From a checkpoint of a small transformer trained on Wikipedia.
Training: a variant of Muon for these matrices, 133M tokens, 8088 steps.
Each number is 200 + 20 x the weight over its row's rms, rounded and kept within 0 to 999. Layers, rows and columns count from 0. The size before them is the row's rms in percent of the matrix's.

# layer 4 attention key, 160x160, rms 0.0931, rows 54-63, columns 80-159
132,223,230,203,207,214,196,224,183,226,171,228,183,200,201,196,178,207,210,192,199,175,194,135,188,205,255,162,186,205,216,197,168,183,220,207,198,191,246,220,163,224,210,218,191,224,202,174,185,178,201,167,196,205,174,144,173,172,196,214,199,206,188,195,204,194,196,216,192,189,186,224,209,176,224,242,213,226,189,192,216
139,178,207,146,189,191,197,220,186,212,195,171,196,198,194,189,195,213,190,207,242,188,198,195,235,182,226,193,184,185,208,210,199,165,214,202,241,148,191,209,223,232,241,206,184,174,200,183,220,220,198,172,209,168,192,200,190,206,185,154,206,192,223,197,225,157,172,181,215,203,183,148,226,194,209,196,222,228,196,171,203
134,206,210,191,226,191,199,206,186,221,193,183,185,216,180,217,210,182,199,187,176,169,243,208,191,149,208,189,227,176,207,217,213,184,227,235,211,173,233,206,180,218,210,182,197,214,230,197,139,220,205,188,218,212,191,204,209,204,202,215,196,176,175,216,213,197,190,199,191,217,217,224,207,182,206,222,175,185,198,215,193
137,164,193,204,179,188,186,202,198,177,207,180,219,230,177,193,186,173,196,191,210,158,187,203,170,210,214,234,196,216,213,169,214,205,250,204,208,171,194,179,248,183,209,191,188,209,193,207,207,191,204,207,233,223,181,186,195,194,174,180,187,197,198,179,221,173,222,180,251,189,195,190,164,207,211,174,184,203,191,191,190
131,200,189,188,200,217,155,208,201,223,185,216,215,215,242,199,214,219,188,167,203,203,247,220,196,241,198,205,189,189,201,226,207,197,183,185,220,196,202,182,186,208,172,181,239,198,226,195,212,226,179,189,153,204,214,185,220,205,212,177,200,182,212,201,223,186,196,168,189,156,217,199,237,206,206,225,191,222,186,173,195
140,208,222,238,223,199,198,209,205,234,194,187,208,192,177,188,207,215,220,195,193,214,143,207,183,199,208,214,231,176,208,192,209,226,208,177,221,212,187,200,216,200,243,220,194,218,211,197,269,204,196,158,181,203,170,211,183,172,220,161,185,217,197,162,232,211,216,200,192,188,195,178,169,211,219,206,195,169,229,213,184
129,227,215,263,198,207,191,215,191,219,178,182,195,201,231,203,209,216,176,202,211,170,165,194,226,201,172,208,199,171,182,190,197,206,212,199,191,199,194,192,192,197,270,169,217,219,179,220,177,197,215,186,225,211,172,216,191,191,232,214,223,179,194,188,164,168,199,205,198,216,174,228,215,194,174,226,191,217,198,199,204
129,220,216,223,195,179,201,189,215,203,195,193,187,186,161,198,205,183,200,172,213,213,165,199,186,164,204,225,246,239,203,192,212,229,218,154,197,186,220,187,222,224,182,270,181,212,208,185,174,232,207,203,175,203,194,159,216,185,212,204,201,223,223,195,192,176,187,183,180,189,212,191,189,203,239,184,200,210,144,207,168
133,204,206,201,229,196,195,210,209,193,225,187,189,167,247,227,182,201,215,174,169,191,191,216,186,170,192,209,192,173,215,217,202,165,200,177,161,161,210,167,204,187,202,210,207,202,200,179,222,216,173,205,202,191,206,237,189,149,166,176,213,181,209,189,243,178,206,193,201,199,215,228,187,207,256,219,167,196,199,198,196
127,175,245,189,200,202,201,170,196,216,212,178,191,202,224,215,225,202,135,172,204,221,203,230,193,234,221,190,194,186,181,182,213,192,236,178,190,205,222,179,183,203,161,183,180,191,164,216,204,171,201,188,165,217,209,230,205,197,177,206,198,227,178,226,236,167,219,197,182,152,192,201,158,190,193,158,188,221,179,210,218
# layer 4 attention query, 160x160, rms 0.0928, rows 55-63, columns 80-159
137,180,209,144,190,187,197,222,187,214,197,174,197,194,201,188,192,213,181,212,244,183,200,190,232,187,222,190,178,176,208,208,193,163,215,206,245,152,197,206,224,233,239,210,188,178,207,188,217,218,195,170,206,162,192,199,190,205,186,156,202,189,229,196,220,161,171,179,213,209,191,150,234,195,207,194,220,230,193,178,206
133,201,205,190,232,189,195,209,189,215,194,181,187,215,180,214,213,178,201,182,179,169,246,206,191,148,206,181,231,181,210,211,211,187,225,234,209,174,227,206,185,212,214,181,190,211,229,202,138,227,205,194,219,214,197,197,212,209,196,213,196,184,176,216,216,204,186,190,187,210,215,230,199,184,202,219,180,183,195,213,196
134,157,188,207,184,183,183,202,197,175,200,180,217,231,178,191,188,164,196,186,208,160,193,197,174,209,213,235,200,223,211,173,218,198,248,204,211,170,199,177,245,185,206,191,192,210,192,204,204,191,207,204,235,226,184,180,189,198,174,176,187,198,202,182,222,176,223,178,253,192,191,190,157,210,210,176,186,204,198,192,188
129,203,191,192,198,221,155,205,196,223,191,231,206,214,240,196,213,223,186,177,210,212,250,219,200,246,199,209,186,189,201,227,204,200,189,188,227,192,201,177,187,220,174,178,236,198,231,189,222,225,182,192,151,212,221,188,214,205,206,185,200,180,212,200,223,186,194,162,189,163,212,196,232,202,201,226,188,222,185,171,198
140,205,223,236,220,198,196,207,206,227,194,196,207,197,177,189,210,219,225,194,194,212,149,209,183,195,209,212,228,176,208,194,203,227,209,181,224,206,185,198,215,202,246,220,194,220,214,196,274,202,196,165,184,201,170,213,184,174,214,162,188,215,193,159,239,208,221,202,193,191,200,178,173,213,215,204,194,171,225,214,183
127,227,214,250,198,208,191,209,190,219,175,180,198,195,225,202,216,218,185,211,212,167,164,197,221,199,175,212,200,173,182,192,197,205,213,196,192,202,190,191,192,200,276,172,217,227,176,222,180,196,215,172,222,217,172,222,186,192,230,210,223,176,199,196,165,171,203,203,197,221,171,231,205,196,169,230,185,221,198,201,211
127,221,212,222,198,182,204,191,219,203,194,193,187,191,163,198,204,183,200,174,208,214,170,195,184,163,201,225,246,238,202,198,217,228,220,153,194,182,217,188,224,220,178,273,187,210,214,182,172,232,208,204,170,206,188,160,221,185,215,201,206,221,222,199,197,174,193,186,177,183,210,194,188,204,236,192,203,202,142,201,167
140,201,213,198,232,202,194,205,211,194,222,184,184,166,243,225,173,193,210,177,171,191,181,219,185,162,194,209,188,174,213,212,190,171,211,177,163,164,210,162,211,185,205,210,208,210,202,180,218,220,169,201,199,196,207,233,183,152,168,176,214,184,209,177,243,169,207,192,202,194,215,227,187,212,249,213,174,195,197,202,194
129,183,234,193,202,200,199,172,200,219,215,177,184,198,231,214,227,199,140,168,207,223,211,236,197,232,216,188,189,185,180,188,221,197,231,181,193,206,219,182,180,212,151,180,184,190,160,213,206,164,199,188,164,212,209,223,207,191,173,204,201,226,178,227,228,170,214,201,183,157,189,203,161,181,199,163,180,216,180,215,218
# layer 4 attention value, 160x160, rms 0.0999, rows 32-42, columns 80-159
086,200,240,188,215,213,195,168,241,177,195,196,188,183,204,209,200,225,201,213,224,211,199,213,209,226,220,192,188,204,209,161,191,181,191,235,206,203,197,186,170,201,176,202,206,192,162,237,202,233,217,159,214,204,189,183,169,167,191,239,188,199,179,191,222,184,167,211,225,180,215,192,204,218,214,203,198,174,184,211,203
091,214,178,210,194,208,187,232,226,219,218,180,207,193,146,225,200,175,198,214,192,166,163,203,217,181,150,222,183,179,184,209,193,210,221,206,189,181,202,182,234,193,172,231,196,191,189,222,239,193,228,190,184,197,169,195,199,212,208,169,179,164,198,201,205,214,194,223,199,204,185,214,187,177,183,192,195,218,157,178,197
092,209,199,155,216,230,201,215,206,189,220,203,173,200,209,161,183,195,221,178,227,182,238,201,212,188,176,230,186,212,191,180,180,197,212,185,232,229,200,188,172,201,216,230,246,202,217,224,198,215,208,197,189,205,183,206,198,195,199,195,195,229,210,192,230,202,190,201,220,182,208,217,220,159,169,224,217,174,230,216,204
098,203,173,188,179,178,215,210,200,230,170,198,204,176,213,200,232,206,208,183,183,162,180,206,199,201,234,166,232,179,194,226,198,170,220,224,254,219,224,202,174,170,188,228,224,189,203,187,198,209,205,196,215,183,195,208,194,178,201,187,205,167,177,194,195,195,219,199,208,207,211,183,172,203,201,206,215,205,180,204,192
091,209,215,210,189,230,213,212,157,187,195,196,198,184,211,174,203,181,185,248,155,203,198,194,192,186,227,201,227,216,203,179,207,231,221,177,155,241,249,175,204,184,186,200,190,183,229,183,184,216,195,194,192,188,200,189,182,218,215,188,202,220,207,199,175,210,194,194,192,209,189,238,224,199,210,187,202,161,202,190,209
096,189,217,211,183,178,175,203,230,193,202,194,181,184,199,176,214,202,195,186,241,233,178,189,216,193,194,183,169,200,150,175,182,176,216,203,204,207,232,197,201,187,215,217,201,231,229,177,155,233,220,196,188,187,182,160,231,187,178,153,205,180,189,199,199,186,182,204,192,184,180,185,182,223,191,153,186,188,187,198,191
090,183,202,197,182,206,206,200,156,187,201,185,203,171,227,199,158,180,223,189,199,177,202,205,179,234,186,216,213,216,172,209,185,194,179,226,203,190,230,211,215,222,185,199,208,212,189,190,220,202,194,191,181,223,215,208,167,227,188,182,221,228,209,209,185,197,193,209,177,200,187,138,195,220,173,229,220,189,180,185,218
093,184,222,173,212,222,197,190,219,204,233,218,182,205,206,182,193,200,211,207,198,199,222,224,160,185,150,195,229,212,224,202,172,208,205,227,191,176,168,218,182,173,197,194,193,182,197,224,218,210,217,238,225,214,187,187,196,187,222,213,226,191,210,227,184,223,220,206,173,190,188,209,211,212,185,181,169,226,212,227,192
107,265,217,246,212,192,193,173,192,177,195,173,172,228,196,185,204,225,216,195,225,178,228,205,216,232,199,201,178,179,161,187,194,185,215,171,195,200,178,189,186,187,189,201,209,212,215,173,214,239,177,232,203,210,233,206,199,196,196,185,238,211,191,199,203,193,202,189,223,247,186,186,232,230,224,171,184,231,212,214,198
090,209,230,209,176,215,171,183,202,220,208,194,221,200,228,225,189,161,225,231,179,179,218,164,166,239,170,198,206,239,192,213,193,184,216,184,217,185,192,178,209,222,182,198,221,222,198,181,190,202,182,168,186,219,194,206,202,207,187,188,175,199,216,197,210,193,165,195,179,236,197,211,179,211,224,209,204,201,152,219,238
090,197,222,228,229,193,172,189,222,215,223,178,177,211,205,193,222,190,204,208,208,201,163,195,218,203,215,138,211,205,179,170,191,160,190,170,190,194,177,171,222,203,207,190,201,215,173,222,202,166,206,185,173,196,209,195,197,208,197,209,208,190,191,183,227,239,194,194,210,188,201,146,188,204,194,232,183,196,235,193,202
# layer 4 attention output (transposed), 160x160, rms 0.0716, rows 32-42, columns 80-159
111,204,200,166,207,205,187,193,158,177,195,165,188,176,255,199,194,199,202,208,211,168,199,177,219,216,201,168,216,193,191,189,230,171,210,201,194,219,176,214,190,204,217,188,243,199,183,167,173,203,207,163,247,201,187,175,193,217,209,196,176,226,207,174,233,199,199,205,183,158,191,192,217,205,198,211,203,181,168,191,193
114,189,194,169,204,228,205,225,199,183,261,195,214,203,173,191,195,202,201,214,212,190,158,200,160,208,181,149,184,193,208,182,228,210,191,186,212,210,231,225,189,168,244,205,212,224,237,220,174,212,212,205,206,189,224,184,212,192,192,185,209,180,163,158,178,203,194,217,180,229,195,194,224,215,217,202,217,220,203,209,206
112,186,239,195,207,223,186,244,203,222,231,184,257,212,191,219,205,176,196,222,201,206,208,189,240,178,188,200,211,180,213,205,172,152,221,154,185,238,191,208,210,166,185,191,177,174,191,192,207,201,224,199,234,210,197,211,197,200,215,222,195,203,187,211,224,191,191,209,181,166,199,188,232,182,233,184,214,254,209,170,213
120,211,174,202,193,169,224,188,228,204,218,233,207,184,195,186,213,215,223,234,221,224,192,179,209,209,257,221,225,175,204,200,198,160,184,208,195,199,232,207,168,193,190,196,231,185,209,203,202,230,229,189,188,174,200,215,217,245,191,184,228,185,224,207,181,205,194,206,183,188,154,171,224,197,191,238,207,169,185,182,220
107,194,223,208,195,207,239,209,189,204,152,205,182,217,231,246,189,150,188,204,215,197,191,216,208,202,191,217,197,221,217,175,200,205,193,193,190,207,192,169,171,147,209,222,167,219,197,195,223,253,206,212,188,182,182,193,198,183,186,187,217,208,164,170,199,206,198,194,233,212,233,198,228,189,228,184,202,221,199,172,209
117,181,178,186,227,177,182,197,205,219,192,195,205,227,196,213,194,190,204,139,206,219,241,198,182,228,196,202,221,216,168,198,159,154,188,225,179,200,210,164,177,202,193,216,186,207,186,211,212,192,196,158,179,161,206,198,227,192,189,208,184,211,213,239,187,169,206,190,222,229,216,190,218,197,206,204,223,196,204,193,222
110,204,222,228,184,191,154,193,166,201,174,224,244,213,163,244,222,197,210,208,187,221,194,239,216,178,181,155,211,196,201,232,166,198,193,206,202,238,220,176,170,185,181,203,174,232,173,170,218,219,216,223,157,174,195,227,221,206,199,185,200,176,217,205,215,209,222,174,219,200,216,188,178,210,195,255,188,195,211,200,159
116,178,189,238,194,183,196,195,226,177,213,218,212,204,203,173,184,185,231,208,202,207,203,167,221,203,198,222,195,213,212,159,198,211,185,179,191,205,156,186,192,196,217,145,221,209,190,211,203,248,182,245,209,185,183,183,225,229,219,191,172,195,241,187,151,199,219,219,160,174,202,222,196,162,169,199,228,196,186,231,197
118,162,199,216,178,190,197,204,204,225,191,228,164,209,194,201,211,223,167,244,211,205,231,201,197,185,227,238,227,166,208,156,150,195,201,174,210,196,178,207,200,184,221,185,208,177,206,207,217,227,191,234,197,194,216,219,192,200,181,232,196,212,200,230,231,220,206,160,192,217,174,170,195,230,219,186,213,197,203,214,201
116,181,156,181,218,204,223,184,193,215,220,193,210,163,225,216,198,205,209,222,180,176,158,213,177,184,184,188,214,201,188,207,185,183,209,200,189,159,188,201,217,187,243,192,195,218,177,162,192,233,185,219,184,175,239,168,160,169,177,195,185,181,209,187,211,228,205,207,237,223,198,199,230,198,200,195,211,214,192,176,219
116,222,189,180,186,220,218,166,225,206,183,209,202,246,247,202,189,209,235,186,232,194,201,232,196,221,210,199,178,219,159,215,228,193,175,181,211,197,213,208,210,205,210,157,183,228,188,201,198,181,212,200,208,215,207,205,203,199,198,200,197,189,188,202,202,186,167,173,207,185,174,194,207,214,214,210,193,210,192,214,243